From a checkpoint of a small transformer trained on Wikipedia.
Size: 16 layers, width 160, 2 heads of 64, MLP 576 GELU, vocabulary 16384, 9.62M parameters.
Architecture: LayerNorm after each residual sum, biases, untied embeddings.
Training: a variant of Muon for these matrices, 4691 steps.
Each number is 200 + 40 x the weight over its row's rms, rounded and kept within 0 to 999. Layers, rows and columns count from 0. The size before them is the row's rms in percent of the matrix's.

# up: layer 3 MLP up, 576x160, rms 0.0513, rows 328-370, columns 0-79
# down: layer 3 MLP down (transposed), 576x160, rms 0.0238, rows 328-369, columns 0-79
up328,085,210,242,219,121,202,144,175,181,167,215,157,229,164,180,227,251,263,192,244,203,218,239,270,166,220,242,211,173,171,147,232,203,190,204,204,208,243,249,245,148,223,148,102,181,166,209,238,235,158,259,211,189,208,186,192,198,296,227,251,188,229,177,218,224,246,190,209,176,156,182,213,155,173,252,180,181,217,249,125,146
down328,098,170,189,236,260,200,147,225,165,161,83,210,187,264,211,201,183,256,179,172,206,227,211,142,211,162,192,210,252,208,200,188,243,217,191,211,250,192,142,283,262,203,149,168,200,204,205,189,233,186,134,184,208,238,135,278,171,138,218,160,217,249,179,196,255,242,241,156,260,142,204,180,186,216,207,197,174,165,212,221,227
up329,085,246,153,215,241,262,189,175,116,172,147,220,252,168,196,218,241,258,123,225,177,191,167,169,207,248,232,230,217,166,140,185,168,206,160,199,184,103,149,203,204,191,213,153,155,209,249,192,199,251,259,205,135,281,284,177,203,234,245,226,223,231,203,176,211,143,182,131,138,280,187,226,155,169,176,259,203,179,181,239,196
down329,094,140,113,249,195,233,137,191,118,270,143,236,255,230,200,198,128,147,230,142,322,180,172,166,133,172,235,162,152,193,183,251,167,220,219,222,134,209,265,155,214,191,220,195,177,218,130,197,201,205,235,263,255,198,183,214,196,217,163,205,151,221,171,254,137,166,282,212,228,202,171,174,258,263,192,308,178,211,187,265,193
up330,105,217,194,238,202,199,263,204,256,244,253,220,200,217,148,223,128,201,226,194,151,252,185,147,248,165,143,221,191,244,215,178,231,166,208,195,189,222,239,238,114,192,181,195,186,200,217,247,159,147,142,165,156,151,211,175,138,172,181,253,184,210,204,241,244,223,180,200,195,209,271,232,167,171,224,172,288,136,205,157,223
down330,113,114,208,228,224,213,139,171,154,191,198,162,232,218,234,170,218,232,185,210,289,226,184,225,208,229,204,233,87,180,242,215,123,219,207,193,164,180,247,201,312,140,161,217,192,167,190,175,244,180,144,117,211,232,221,160,192,158,175,167,128,179,160,154,182,163,217,239,220,174,211,250,200,219,170,235,269,203,182,218,180
up331,090,221,191,203,184,235,271,216,188,186,211,211,207,160,254,197,246,278,195,186,215,273,202,146,230,190,176,174,182,152,227,170,244,132,230,168,213,207,165,206,116,179,117,194,200,218,187,223,194,167,170,181,202,154,271,180,239,217,204,165,207,153,174,211,189,188,108,139,146,167,225,219,202,237,273,179,253,235,188,182,172
down331,092,177,229,232,243,206,236,197,159,205,197,174,132,193,215,245,212,276,172,258,268,272,201,199,245,135,191,236,159,168,198,222,228,119,215,141,229,288,197,243,170,167,152,161,202,198,216,222,201,213,212,240,158,114,217,268,221,207,172,205,179,203,210,190,178,145,161,177,180,102,211,167,172,172,200,236,227,193,191,213,175
up332,124,219,245,196,119,158,146,251,215,284,229,275,146,236,205,196,206,181,218,214,190,153,208,182,275,111,161,193,186,165,232,245,267,163,165,221,164,202,281,210,207,175,220,245,238,201,186,233,189,216,113,261,165,185,243,156,145,203,109,232,185,176,194,249,199,247,282,152,112,118,241,267,194,139,136,158,195,238,199,242,205
down332,115,223,173,155,179,149,175,140,167,235,241,140,217,184,256,155,220,249,236,175,169,211,205,206,221,184,208,292,202,187,235,184,240,144,143,168,195,185,209,217,220,191,82,249,235,259,187,261,156,206,151,267,181,120,228,182,208,322,172,228,199,169,127,266,213,213,143,173,161,231,252,190,197,215,191,212,218,265,196,195,235
up333,093,187,139,180,154,205,236,135,195,219,220,216,146,204,181,236,134,217,227,143,268,228,198,123,141,184,147,187,207,211,201,200,231,148,141,235,267,183,212,213,261,174,167,171,209,206,196,179,178,187,224,206,184,147,160,263,223,196,202,189,120,195,190,179,243,235,171,174,172,244,150,190,202,146,221,216,279,114,193,151,194
down333,092,224,195,216,233,190,213,256,146,208,130,212,153,242,173,209,208,235,200,208,204,193,226,235,207,264,204,241,226,171,194,221,194,196,189,139,138,230,177,159,74,148,203,205,303,219,202,218,275,169,185,269,173,152,220,168,240,244,224,190,162,204,164,237,179,214,226,231,254,193,254,172,164,257,141,183,235,184,180,222,253
up334,103,253,157,158,235,212,147,221,212,241,156,232,155,196,164,116,165,172,260,192,227,217,238,239,164,180,152,185,193,278,204,241,187,189,233,201,185,165,269,180,204,284,235,183,156,191,241,157,220,173,228,222,261,186,232,208,207,222,196,235,213,155,229,198,201,264,166,193,229,198,219,250,162,137,239,174,165,227,161,224,175
down334,098,183,173,189,200,157,168,255,233,219,249,114,150,92,154,215,195,161,247,178,212,190,118,241,154,218,206,188,211,187,215,206,138,270,197,178,181,136,187,163,240,227,222,219,227,204,229,141,209,261,187,284,154,198,205,293,235,217,210,195,188,204,189,183,184,191,185,202,185,183,252,233,265,90,155,232,175,178,189,179,157
up335,102,249,209,272,170,210,205,246,184,224,211,189,225,151,183,217,220,220,210,201,149,182,183,221,88,156,213,233,229,178,198,262,170,198,198,178,180,191,192,240,247,216,162,115,155,203,185,203,182,187,194,210,153,198,199,219,246,183,198,223,199,239,254,276,173,101,164,189,197,311,215,199,161,107,164,192,286,269,171,200,171
down335,093,215,253,231,180,235,167,201,199,160,213,273,192,159,220,224,192,146,116,107,239,185,212,212,191,150,180,237,167,210,137,161,187,202,205,124,168,213,106,173,148,263,186,161,167,147,195,144,251,249,285,228,205,232,209,159,206,168,239,170,211,134,156,172,205,177,251,240,238,141,181,184,189,225,157,211,140,194,221,231,178
up336,086,169,235,178,128,136,178,223,196,233,243,202,188,199,244,209,239,171,210,138,164,170,238,193,170,203,190,160,237,208,176,181,222,181,186,234,216,182,172,250,186,140,156,161,212,215,235,190,256,206,151,264,242,211,181,144,123,304,198,241,224,228,214,267,233,186,218,176,222,301,223,209,140,155,255,193,240,194,223,180,195
down336,096,201,151,172,197,176,181,180,240,236,279,243,210,184,231,219,181,266,190,249,103,209,190,187,219,176,193,207,151,174,224,206,182,138,238,203,186,248,245,253,262,221,194,316,158,251,257,213,171,238,149,230,253,240,170,216,154,120,190,202,268,213,191,229,239,283,211,194,140,201,180,270,193,192,152,183,157,170,160,151,223
up337,108,239,227,171,208,217,155,163,241,230,170,222,265,247,197,220,145,172,232,180,140,220,129,240,134,154,185,185,169,260,238,270,212,197,195,194,222,189,169,205,142,228,138,230,194,151,230,219,306,251,175,236,199,228,213,223,218,250,139,222,178,143,171,195,195,157,139,264,195,209,181,266,177,244,266,145,208,210,82,179,212
down337,106,235,216,125,196,225,216,195,192,177,236,216,169,252,294,224,203,179,216,209,184,181,220,298,110,234,185,180,318,135,171,136,175,185,130,163,151,234,171,269,176,214,192,180,147,115,211,207,217,209,241,208,230,201,195,221,157,246,196,213,243,185,136,189,144,219,182,236,167,169,138,224,237,232,218,169,177,176,155,240,183
up338,088,211,196,166,202,193,213,194,251,176,171,223,162,243,154,165,209,188,230,160,207,163,210,167,168,176,158,243,191,212,235,168,207,163,230,214,182,214,177,265,310,226,172,215,203,169,243,261,200,155,233,166,250,270,163,148,175,188,187,205,240,198,254,212,201,205,161,202,238,266,189,272,204,182,249,309,185,212,155,144,249
down338,083,217,219,185,275,242,204,218,109,145,269,215,246,193,180,203,181,190,237,187,190,191,248,239,198,207,190,196,211,219,160,177,239,216,92,187,201,210,205,249,123,226,223,186,186,193,243,206,220,243,187,169,206,173,200,198,161,198,184,194,285,212,260,255,183,231,216,170,135,161,204,273,164,175,255,146,205,97,144,189,198
up339,121,181,184,200,195,218,227,179,175,197,262,253,190,163,189,220,149,203,266,179,215,157,157,104,182,172,176,206,93,268,265,222,217,226,277,264,217,175,154,190,151,192,192,240,138,223,238,201,231,212,99,239,164,180,163,154,213,239,180,192,172,94,198,221,201,226,168,213,178,128,241,225,177,203,209,302,189,251,154,168,180
down339,125,196,187,218,205,235,268,162,252,161,216,225,179,191,156,253,170,175,154,187,315,201,185,121,192,200,183,229,123,150,168,186,200,220,182,187,214,78,166,214,122,183,262,262,175,178,238,189,174,229,194,197,272,160,145,173,237,227,238,235,158,210,171,212,293,161,173,260,145,201,183,160,260,214,158,230,165,271,158,134,222
up340,081,203,210,137,259,143,196,210,159,193,240,205,164,232,220,185,193,105,177,158,194,170,208,222,192,224,214,257,169,227,168,243,199,246,210,216,243,185,169,188,188,229,251,169,176,186,269,197,136,188,293,146,216,276,147,128,189,172,186,185,245,224,236,211,167,182,140,117,216,215,222,257,177,146,157,224,217,178,133,225,150
down340,085,221,222,205,197,232,211,219,220,187,158,219,238,213,206,191,219,226,213,260,213,165,150,169,162,148,184,228,222,196,140,175,219,193,173,118,219,168,178,210,213,203,219,229,239,232,195,172,76,141,213,242,134,239,134,155,159,245,245,145,141,168,190,254,164,190,214,157,207,231,200,179,237,187,230,208,169,225,232,221,144
up341,101,225,181,205,260,163,147,209,126,177,195,226,206,146,198,204,242,204,203,221,272,162,162,191,217,195,150,240,177,150,148,199,213,197,202,216,228,128,265,231,208,249,273,217,204,211,159,201,240,158,245,234,221,272,176,146,196,130,197,204,249,209,142,216,231,212,187,125,206,177,248,231,293,176,170,182,235,299,264,204,166
down341,093,167,198,151,182,149,231,250,202,230,218,196,146,214,191,238,160,212,173,192,200,252,174,198,224,262,172,205,265,224,198,233,256,134,161,230,193,184,221,130,145,241,202,191,198,208,212,179,162,211,174,135,184,242,216,176,197,241,196,256,211,156,219,197,180,198,190,136,198,222,207,217,177,169,247,266,191,251,120,84,213
up342,124,210,173,118,274,167,105,208,103,161,155,163,251,185,220,190,164,226,122,266,179,142,176,268,147,197,215,225,246,197,197,250,135,236,205,208,122,172,154,167,190,224,219,180,204,170,205,194,204,251,215,136,168,172,284,239,176,229,198,225,162,208,242,246,205,233,121,166,244,187,226,197,152,160,257,178,196,186,222,232,187
down342,121,253,210,167,178,116,213,203,180,190,168,277,248,190,182,228,229,205,174,210,197,187,224,196,184,237,183,281,281,188,224,244,181,264,177,186,189,165,175,148,255,173,295,179,198,285,192,173,194,185,169,157,199,187,189,148,220,208,189,238,118,196,207,222,203,203,153,195,253,228,210,229,181,176,249,262,156,200,237,216,208
up343,087,173,145,193,180,175,203,118,236,202,198,202,205,188,183,274,236,194,208,164,288,172,191,151,105,204,131,181,176,264,197,139,269,200,271,181,204,200,215,222,142,234,189,86,242,216,204,258,249,180,173,217,140,226,173,198,175,208,167,179,226,168,178,212,162,189,170,153,224,265,155,195,222,195,219,203,281,231,174,236,241
down343,106,154,183,173,190,199,126,174,198,226,231,207,188,250,211,238,175,181,222,213,194,169,184,137,228,254,202,224,200,235,180,219,238,194,221,216,162,280,266,198,153,139,238,195,170,176,178,245,188,158,145,200,158,234,182,169,102,296,139,184,194,183,208,169,155,214,138,228,134,254,275,288,219,197,227,169,211,292,208,190,182
up344,096,206,197,166,316,246,178,141,180,270,219,201,236,237,207,143,203,126,169,206,197,182,128,213,305,165,186,203,250,244,237,210,124,187,167,221,189,275,230,150,181,218,233,199,159,137,174,275,279,187,251,189,180,226,237,188,161,181,142,192,154,222,196,216,211,245,179,220,168,203,248,279,227,144,214,186,190,191,192,145,201
down344,093,149,185,193,169,208,306,141,221,252,177,257,193,227,228,235,234,151,160,215,216,212,95,230,144,148,230,177,252,192,233,271,219,175,212,221,165,215,283,193,141,191,152,225,188,164,199,220,283,184,198,197,230,182,177,203,191,194,218,177,161,216,200,204,132,241,178,228,210,263,205,181,154,228,253,266,221,177,205,215,221
up345,104,202,210,199,171,158,172,159,214,187,207,230,131,228,170,144,212,249,174,262,147,148,148,203,198,220,256,270,221,187,264,215,165,171,205,252,185,213,210,237,248,179,195,128,161,232,184,155,150,236,235,242,205,294,243,196,180,185,137,155,195,307,192,165,218,208,176,152,174,264,149,204,214,134,144,217,182,190,227,168,158
down345,091,220,186,157,204,223,163,132,153,153,126,178,166,162,248,218,142,160,170,196,255,233,239,178,157,217,221,182,222,142,178,149,147,187,188,165,212,192,164,186,183,231,223,158,244,236,215,197,322,222,144,189,192,194,226,175,190,262,265,196,262,211,190,186,132,154,201,279,234,250,222,193,226,233,228,183,211,216,222,227,234
up346,112,179,162,201,214,146,190,181,230,252,85,248,221,164,174,165,162,181,177,252,123,216,159,238,162,135,224,172,210,220,273,217,171,240,143,253,189,233,199,175,212,200,239,132,143,227,160,232,226,196,256,192,175,310,258,191,186,226,160,147,170,167,210,205,202,225,194,163,176,162,236,183,173,191,168,154,197,177,214,275,153
down346,110,198,201,209,150,156,104,262,230,201,155,132,281,149,225,155,136,241,178,155,226,210,259,159,241,181,197,216,192,212,218,183,212,245,293,232,180,157,182,197,124,198,226,226,194,209,176,203,185,290,214,181,209,303,244,223,157,235,122,209,207,169,223,196,212,165,155,171,212,223,196,179,259,147,115,139,140,221,149,184,221
up347,075,207,168,161,234,165,183,242,241,238,240,114,208,154,279,290,167,166,194,204,205,172,217,261,189,195,228,119,239,200,202,240,114,178,223,176,218,258,232,223,157,199,194,180,228,185,146,251,224,254,201,117,171,123,246,194,168,119,135,231,171,167,191,215,196,258,243,186,160,240,213,275,210,248,174,150,231,260,210,259,164
down347,076,212,159,182,211,177,225,241,123,221,249,231,127,234,199,179,188,138,182,119,193,197,225,166,169,220,242,176,260,195,211,186,127,320,256,126,184,221,199,163,168,227,191,158,218,240,200,147,265,179,253,216,177,112,200,212,217,215,286,161,269,237,258,145,179,150,212,206,192,212,240,153,247,209,178,174,288,221,220,248,241
up348,095,207,207,214,236,259,233,199,198,187,183,203,235,186,249,208,197,225,171,227,207,209,245,211,260,249,228,218,192,219,173,180,145,128,228,156,190,181,216,237,216,289,227,173,242,228,223,251,207,206,154,76,214,208,199,200,252,179,193,199,203,219,206,229,126,159,209,240,181,272,247,260,193,172,211,194,164,206,167,196,213
down348,090,117,171,148,129,280,235,237,197,177,189,259,197,207,118,191,145,212,224,227,277,242,206,186,180,90,182,176,165,201,197,175,207,171,177,177,155,195,181,216,181,296,188,224,227,208,139,169,295,189,236,213,177,155,221,243,197,155,210,203,234,258,218,195,175,217,157,139,190,179,227,218,179,247,195,233,144,182,189,203,215
up349,096,238,211,145,186,267,182,227,271,144,218,205,164,295,191,141,174,170,247,154,216,144,213,135,199,322,208,232,130,215,219,232,238,210,195,216,199,217,258,248,151,163,205,290,193,216,136,150,191,138,255,190,225,159,179,268,167,221,231,179,203,181,281,171,160,223,163,184,158,167,162,158,223,225,179,138,242,198,124,223,198
down349,091,218,180,185,201,215,289,187,214,161,187,241,208,204,219,190,161,229,173,228,169,192,178,200,232,194,194,264,159,225,247,206,192,200,174,214,263,135,192,179,129,248,176,203,214,201,233,298,205,185,250,177,163,194,180,256,195,186,181,211,207,279,136,242,274,183,266,246,164,215,193,122,207,196,207,255,160,245,240,174,256
up350,094,188,231,190,167,206,195,214,271,229,240,198,145,203,178,247,226,142,219,101,158,256,202,176,226,166,203,273,246,195,305,194,251,163,138,231,194,176,220,218,192,193,237,213,212,238,192,107,230,132,241,205,197,196,157,161,170,145,199,153,164,145,176,192,105,216,136,102,179,262,262,256,194,241,259,217,180,185,102,223,181
down350,089,207,217,167,195,158,212,152,202,151,182,179,171,258,180,212,184,208,150,234,144,229,152,241,131,229,127,214,152,227,135,202,236,224,154,225,234,162,193,123,183,236,217,197,194,256,233,239,153,288,223,289,218,172,233,278,268,204,155,268,214,304,204,203,248,172,263,137,275,128,199,217,218,186,174,228,197,183,168,175,169
up351,088,211,207,195,212,262,175,250,201,192,171,219,192,197,189,190,211,117,166,210,189,247,169,163,221,184,191,183,163,202,209,231,133,206,217,241,175,147,93,251,174,151,133,176,165,229,166,154,210,170,217,140,186,205,222,170,185,231,250,212,220,178,158,188,215,131,229,188,169,224,270,211,220,143,220,179,202,209,240,220,237
down351,088,138,254,210,177,174,165,227,221,275,205,141,154,231,143,155,248,279,164,192,203,169,204,153,194,136,210,266,131,174,215,206,161,240,206,212,223,216,196,192,210,262,283,156,151,191,255,216,158,243,146,160,128,160,184,208,247,207,165,149,168,235,166,165,171,167,216,186,266,165,158,197,193,258,242,212,179,175,125,209,174
up352,101,227,204,222,162,208,187,224,176,184,267,241,198,235,260,188,176,154,198,244,187,220,141,189,196,188,195,172,159,239,212,158,185,187,134,178,130,202,163,189,169,201,164,201,138,241,159,227,212,172,271,150,316,260,182,174,213,166,238,186,262,127,196,98,186,194,221,231,200,220,214,216,174,81,186,224,265,178,226,240,202
down352,099,151,164,234,165,184,260,162,258,164,226,135,196,186,166,181,213,198,216,294,195,196,204,171,131,247,220,131,198,252,233,257,201,270,178,143,233,250,245,151,199,174,160,238,219,219,227,187,147,228,158,245,145,235,212,264,167,165,151,147,211,240,183,247,157,221,171,146,245,201,258,164,184,229,195,193,202,187,144,172,277
up353,091,208,201,136,236,193,144,236,225,170,183,188,203,136,221,231,161,173,191,196,171,230,254,279,159,169,237,235,254,257,209,212,168,189,202,180,247,256,209,192,236,232,238,118,249,233,238,244,165,174,229,190,123,211,151,175,212,173,195,236,158,171,265,245,218,130,143,228,149,212,117,178,150,202,199,178,176,178,143,185,248
down353,086,200,194,192,217,170,124,196,206,299,166,194,116,245,254,242,188,164,217,226,102,217,160,202,166,231,146,285,220,225,193,191,238,208,211,182,145,298,187,249,109,205,148,196,214,178,136,135,261,158,235,233,145,171,251,231,198,190,159,216,212,145,285,219,226,209,178,158,178,208,244,225,249,220,201,225,190,196,224,192,163
up354,104,194,151,199,201,224,215,237,213,226,206,202,208,158,208,146,181,164,183,179,186,159,180,137,132,174,271,263,165,247,166,257,184,208,260,248,260,196,196,259,205,299,155,130,165,83,225,172,179,217,211,141,164,248,215,210,170,205,208,201,247,148,199,193,159,222,194,250,271,241,230,120,242,182,213,271,186,174,158,169,160
down354,100,229,247,192,134,232,174,246,138,234,243,227,161,205,142,233,193,133,224,135,205,218,231,160,226,266,155,134,178,251,230,202,228,197,195,236,152,198,173,241,183,227,196,124,184,164,188,213,189,227,194,236,224,186,179,174,230,189,176,196,203,266,247,179,154,183,253,205,174,188,195,231,165,176,265,190,179,267,239,224,203
up355,089,171,195,190,290,170,216,116,143,144,152,199,210,166,254,279,244,248,108,115,182,214,179,152,138,231,164,149,139,271,284,198,228,183,226,166,255,256,119,181,216,168,209,201,237,224,224,248,233,236,252,196,154,254,154,202,244,269,217,208,161,175,240,175,222,190,153,232,168,209,258,178,195,209,248,253,239,226,217,145,203
down355,089,226,223,186,176,206,100,290,184,244,193,183,203,232,159,175,198,116,213,208,141,180,174,196,208,177,196,149,216,164,233,251,214,213,245,240,208,206,259,191,176,202,178,198,242,213,234,193,167,256,166,235,164,174,179,174,199,107,154,171,258,174,207,208,216,252,198,205,184,236,191,328,245,154,208,170,244,217,217,265,190
up356,105,183,167,140,233,220,199,271,164,268,208,231,181,234,142,196,208,228,223,182,126,160,186,218,207,163,184,164,163,171,266,245,216,201,245,211,208,219,261,171,240,144,189,255,182,218,228,250,223,158,185,167,209,235,190,157,210,212,166,288,181,192,269,132,171,154,206,196,212,179,222,190,209,182,87,278,288,245,130,269,185
down356,113,186,232,186,210,209,239,167,230,252,219,181,227,198,226,213,222,99,220,165,222,206,191,238,136,179,207,218,169,230,223,199,244,239,156,304,160,170,176,226,206,205,152,170,215,173,244,198,228,212,214,172,200,229,169,125,221,186,223,265,177,227,197,216,183,211,7,173,220,145,211,170,202,230,185,213,248,289,224,148,192
up357,095,153,137,187,181,271,169,138,222,231,168,287,196,214,199,155,232,225,208,231,188,214,160,141,229,153,256,164,282,208,220,218,180,156,248,224,232,186,273,240,220,256,154,187,240,169,220,202,166,258,114,190,230,231,240,193,218,181,178,184,190,171,294,220,190,261,198,192,247,131,190,289,191,191,262,145,176,159,203,213,222
down357,104,120,198,205,156,166,167,142,233,236,194,224,198,130,245,243,244,153,198,205,264,137,118,188,235,161,212,206,213,299,261,251,227,243,259,241,130,250,215,290,156,210,199,197,210,205,224,217,171,271,205,114,243,239,242,215,241,117,163,162,225,190,277,170,200,245,176,179,183,192,184,250,256,172,224,224,165,174,216,192,172
up358,123,141,190,172,204,212,197,198,170,261,257,189,266,179,195,133,238,185,224,246,184,158,222,181,172,276,199,183,230,187,230,239,210,195,203,241,146,224,235,212,238,206,220,171,211,174,198,211,257,194,159,214,216,112,282,211,157,183,128,184,241,226,238,256,103,296,233,116,178,214,238,259,236,62,114,192,216,217,166,184,256
down358,113,176,165,213,240,194,205,206,245,233,136,268,178,161,260,202,183,175,134,205,238,162,175,221,230,251,188,216,236,175,190,159,236,220,253,143,176,237,301,170,136,322,173,136,241,201,230,203,253,189,187,280,172,219,174,141,151,238,134,203,215,222,187,186,217,226,169,241,212,222,246,212,214,156,115,253,241,175,199,188,175
up359,093,208,200,225,198,168,237,137,237,230,231,281,187,158,246,289,236,187,236,191,217,267,252,143,265,238,209,217,252,187,185,244,189,145,222,199,216,208,201,223,184,225,228,242,195,292,210,156,242,173,230,183,274,216,201,226,235,181,231,203,212,213,234,120,202,177,173,215,195,252,243,214,197,212,162,255,168,214,220,243,132
down359,094,191,127,251,181,243,164,156,227,253,195,154,269,264,187,215,162,189,195,119,211,201,171,218,219,216,166,204,216,236,141,170,182,249,244,203,134,139,148,118,211,163,172,162,227,214,148,227,187,259,221,236,212,102,268,231,262,198,233,159,235,127,199,264,154,262,233,200,207,121,181,245,265,150,208,266,151,238,206,203,214
up360,108,257,201,166,186,187,172,223,265,225,212,233,219,183,193,216,189,181,278,148,187,133,180,241,151,146,170,263,279,192,213,200,229,259,198,172,210,223,195,223,219,191,208,215,151,238,228,210,194,208,244,227,174,252,156,235,126,138,134,184,244,193,194,192,219,225,171,165,156,235,230,231,241,173,91,126,301,163,196,203,149
down360,107,231,110,185,194,227,132,95,216,146,203,218,228,180,157,220,250,246,265,264,238,198,198,275,196,169,198,241,192,218,201,233,196,208,174,159,183,225,197,191,208,283,218,183,202,200,171,233,197,168,176,208,160,195,206,237,184,207,171,239,260,170,185,228,246,250,205,123,188,205,273,186,189,167,138,257,177,252,145,191,275
up361,104,223,148,153,239,194,118,155,209,165,151,157,192,153,216,217,245,247,188,224,212,121,172,211,159,227,243,287,221,252,160,133,235,214,159,238,283,232,194,204,221,238,225,223,194,202,246,237,163,235,210,157,223,200,243,163,251,208,300,129,180,232,208,206,173,163,237,167,132,215,148,199,188,198,136,207,172,205,191,208,198
down361,097,188,180,238,146,211,172,194,218,224,210,216,252,230,200,253,181,255,173,210,125,201,219,115,108,174,214,156,159,240,269,180,234,270,217,177,225,240,253,278,278,137,172,209,198,182,223,217,189,191,250,201,292,194,244,202,256,226,131,174,145,209,218,187,146,144,210,167,261,245,192,135,242,204,196,184,171,202,186,193,192
up362,101,141,175,289,169,114,156,236,282,186,194,161,214,304,174,197,207,128,167,228,177,158,168,266,179,203,215,245,202,142,180,226,166,182,224,242,275,141,209,181,170,194,206,209,147,137,219,199,193,226,174,203,253,207,235,179,225,109,178,166,236,217,231,196,175,190,125,222,172,253,228,276,217,224,187,179,237,203,179,179,159
down362,090,235,185,191,188,181,222,226,238,175,162,244,149,139,148,149,144,179,212,194,182,194,234,266,204,290,164,261,169,214,115,226,218,175,144,227,214,191,177,230,270,266,256,137,155,175,213,248,213,199,133,247,158,323,232,152,163,296,256,170,172,243,246,215,179,185,209,169,222,205,179,129,292,123,241,208,163,207,151,240,206
up363,072,246,159,149,244,214,183,209,228,174,185,209,199,189,244,121,166,248,223,222,176,124,135,200,184,135,100,277,222,156,220,171,228,219,255,211,174,160,154,246,230,203,210,168,139,213,176,213,226,294,219,160,182,228,257,188,225,260,158,206,221,180,231,220,213,259,247,171,198,166,236,291,235,186,147,128,182,197,176,202,241
down363,087,196,168,126,201,155,148,228,219,143,250,238,181,218,216,158,125,235,204,275,142,136,135,185,144,223,241,212,196,259,253,225,229,181,237,206,223,233,191,265,244,189,171,264,141,231,246,268,179,227,213,213,273,357,210,189,200,175,107,153,262,188,227,157,210,201,166,150,153,197,184,254,222,175,205,162,213,218,137,230,254
up364,116,182,169,153,240,237,149,200,141,267,262,192,297,243,180,231,169,191,191,210,164,214,157,258,185,163,147,219,167,219,260,233,212,159,172,214,193,251,183,170,146,185,201,203,170,87,150,224,208,270,167,247,152,173,200,211,210,228,218,212,220,186,218,207,254,224,212,225,197,188,216,224,130,206,186,190,246,235,153,199,193
down364,113,175,198,138,159,231,239,275,255,153,148,297,186,150,213,213,176,194,199,171,154,191,207,161,222,196,223,191,202,223,199,167,232,188,187,224,214,186,202,215,199,226,173,225,192,142,246,194,251,184,253,139,171,222,215,218,227,150,206,169,171,164,198,179,245,202,235,226,206,298,214,194,226,184,271,198,218,197,296,148,131
up365,069,197,199,172,248,144,196,191,233,197,241,214,176,159,146,242,247,255,129,240,239,276,195,216,198,257,239,237,176,145,203,235,168,179,194,192,193,214,179,245,184,156,196,273,142,212,235,256,178,181,195,241,211,164,214,113,194,284,150,132,173,187,213,253,167,277,205,198,232,202,180,206,136,282,216,152,147,213,225,196,169
down365,077,162,294,234,165,193,193,189,211,202,162,163,224,275,140,183,152,166,258,196,279,249,246,163,226,149,246,187,249,203,205,228,246,176,228,198,197,205,213,204,191,225,214,87,294,177,121,218,235,199,232,101,229,254,175,209,211,259,231,190,185,183,163,138,192,206,143,186,248,210,207,180,208,245,198,211,205,167,144,190,247
up366,105,218,206,196,211,253,200,277,253,201,274,163,169,207,232,194,205,187,246,187,157,139,237,164,177,207,231,177,258,171,212,229,240,204,175,114,257,195,231,227,231,178,129,244,239,227,200,226,193,190,117,153,210,133,208,194,151,238,184,300,245,130,203,194,198,230,132,190,187,134,213,228,202,106,190,100,226,208,267,214,178
down366,125,211,149,173,249,198,125,259,187,222,195,188,168,218,189,156,161,191,168,181,206,237,173,229,164,236,217,145,145,197,210,142,173,149,259,251,192,159,270,175,194,149,258,297,267,162,203,256,206,173,214,153,185,238,230,264,146,218,214,197,221,122,237,241,158,253,176,219,179,224,181,204,163,178,343,195,221,241,242,153,180
up367,109,185,271,227,239,149,217,266,161,166,195,217,225,199,166,162,232,169,225,191,229,247,178,115,185,219,191,227,185,184,290,187,181,197,226,226,248,250,141,244,213,284,257,120,205,200,249,196,234,139,253,201,144,188,212,208,157,217,139,258,244,184,205,197,206,209,196,155,155,146,224,226,205,172,171,148,240,128,206,230,209
down367,104,222,276,272,219,192,194,221,198,229,191,213,220,214,155,199,145,228,194,227,249,230,206,156,185,242,249,259,216,183,196,199,188,258,283,149,243,230,249,255,226,113,204,211,250,129,217,184,242,152,123,179,222,166,255,259,183,190,170,209,227,178,263,172,216,86,136,214,214,215,192,151,182,223,230,134,185,231,151,226,225
up368,099,202,141,170,267,265,179,152,207,201,165,221,178,178,148,191,237,247,229,216,131,200,181,242,147,165,186,230,144,239,285,259,175,300,205,165,237,203,167,196,164,212,219,202,143,253,195,208,228,202,226,195,168,160,234,162,223,234,171,130,180,182,211,152,184,213,196,171,208,218,138,224,173,227,179,141,185,201,140,187,183
down368,091,180,193,230,207,90,249,263,195,229,250,224,178,217,231,223,170,181,117,197,230,172,220,209,208,174,156,262,159,118,190,270,152,108,200,154,243,224,223,269,255,225,210,215,277,166,200,197,203,220,216,157,199,220,242,244,185,146,169,232,211,232,123,208,197,119,235,181,129,167,242,152,245,135,205,190,210,232,194,151,237
up369,122,119,223,119,257,204,207,170,201,199,146,247,204,251,163,195,210,179,165,221,271,174,146,184,212,136,225,187,188,245,206,204,162,215,226,129,284,210,190,220,138,209,176,186,161,220,232,273,202,156,188,168,174,135,206,190,226,234,185,211,222,171,189,173,157,198,170,230,287,201,184,189,229,179,203,189,174,148,191,232,281
down369,114,162,187,218,154,246,247,223,195,183,205,168,216,199,185,239,239,277,155,176,187,236,222,195,258,157,141,214,280,132,209,202,208,142,175,201,169,264,229,173,155,214,136,177,207,191,205,213,204,160,256,252,174,147,131,248,151,171,190,137,303,158,187,271,224,164,170,202,159,233,161,193,177,194,240,199,159,208,191,207,166
up370,093,182,215,190,224,73,157,177,275,214,153,258,220,230,247,162,173,257,140,173,168,177,172,203,159,165,211,246,221,292,264,185,187,215,193,203,218,269,253,173,233,196,266,180,157,180,185,223,165,188,193,161,111,246,198,213,143,161,174,232,197,217,200,225,181,256,116,240,139,181,146,225,201,186,193,146,207,153,201,168,181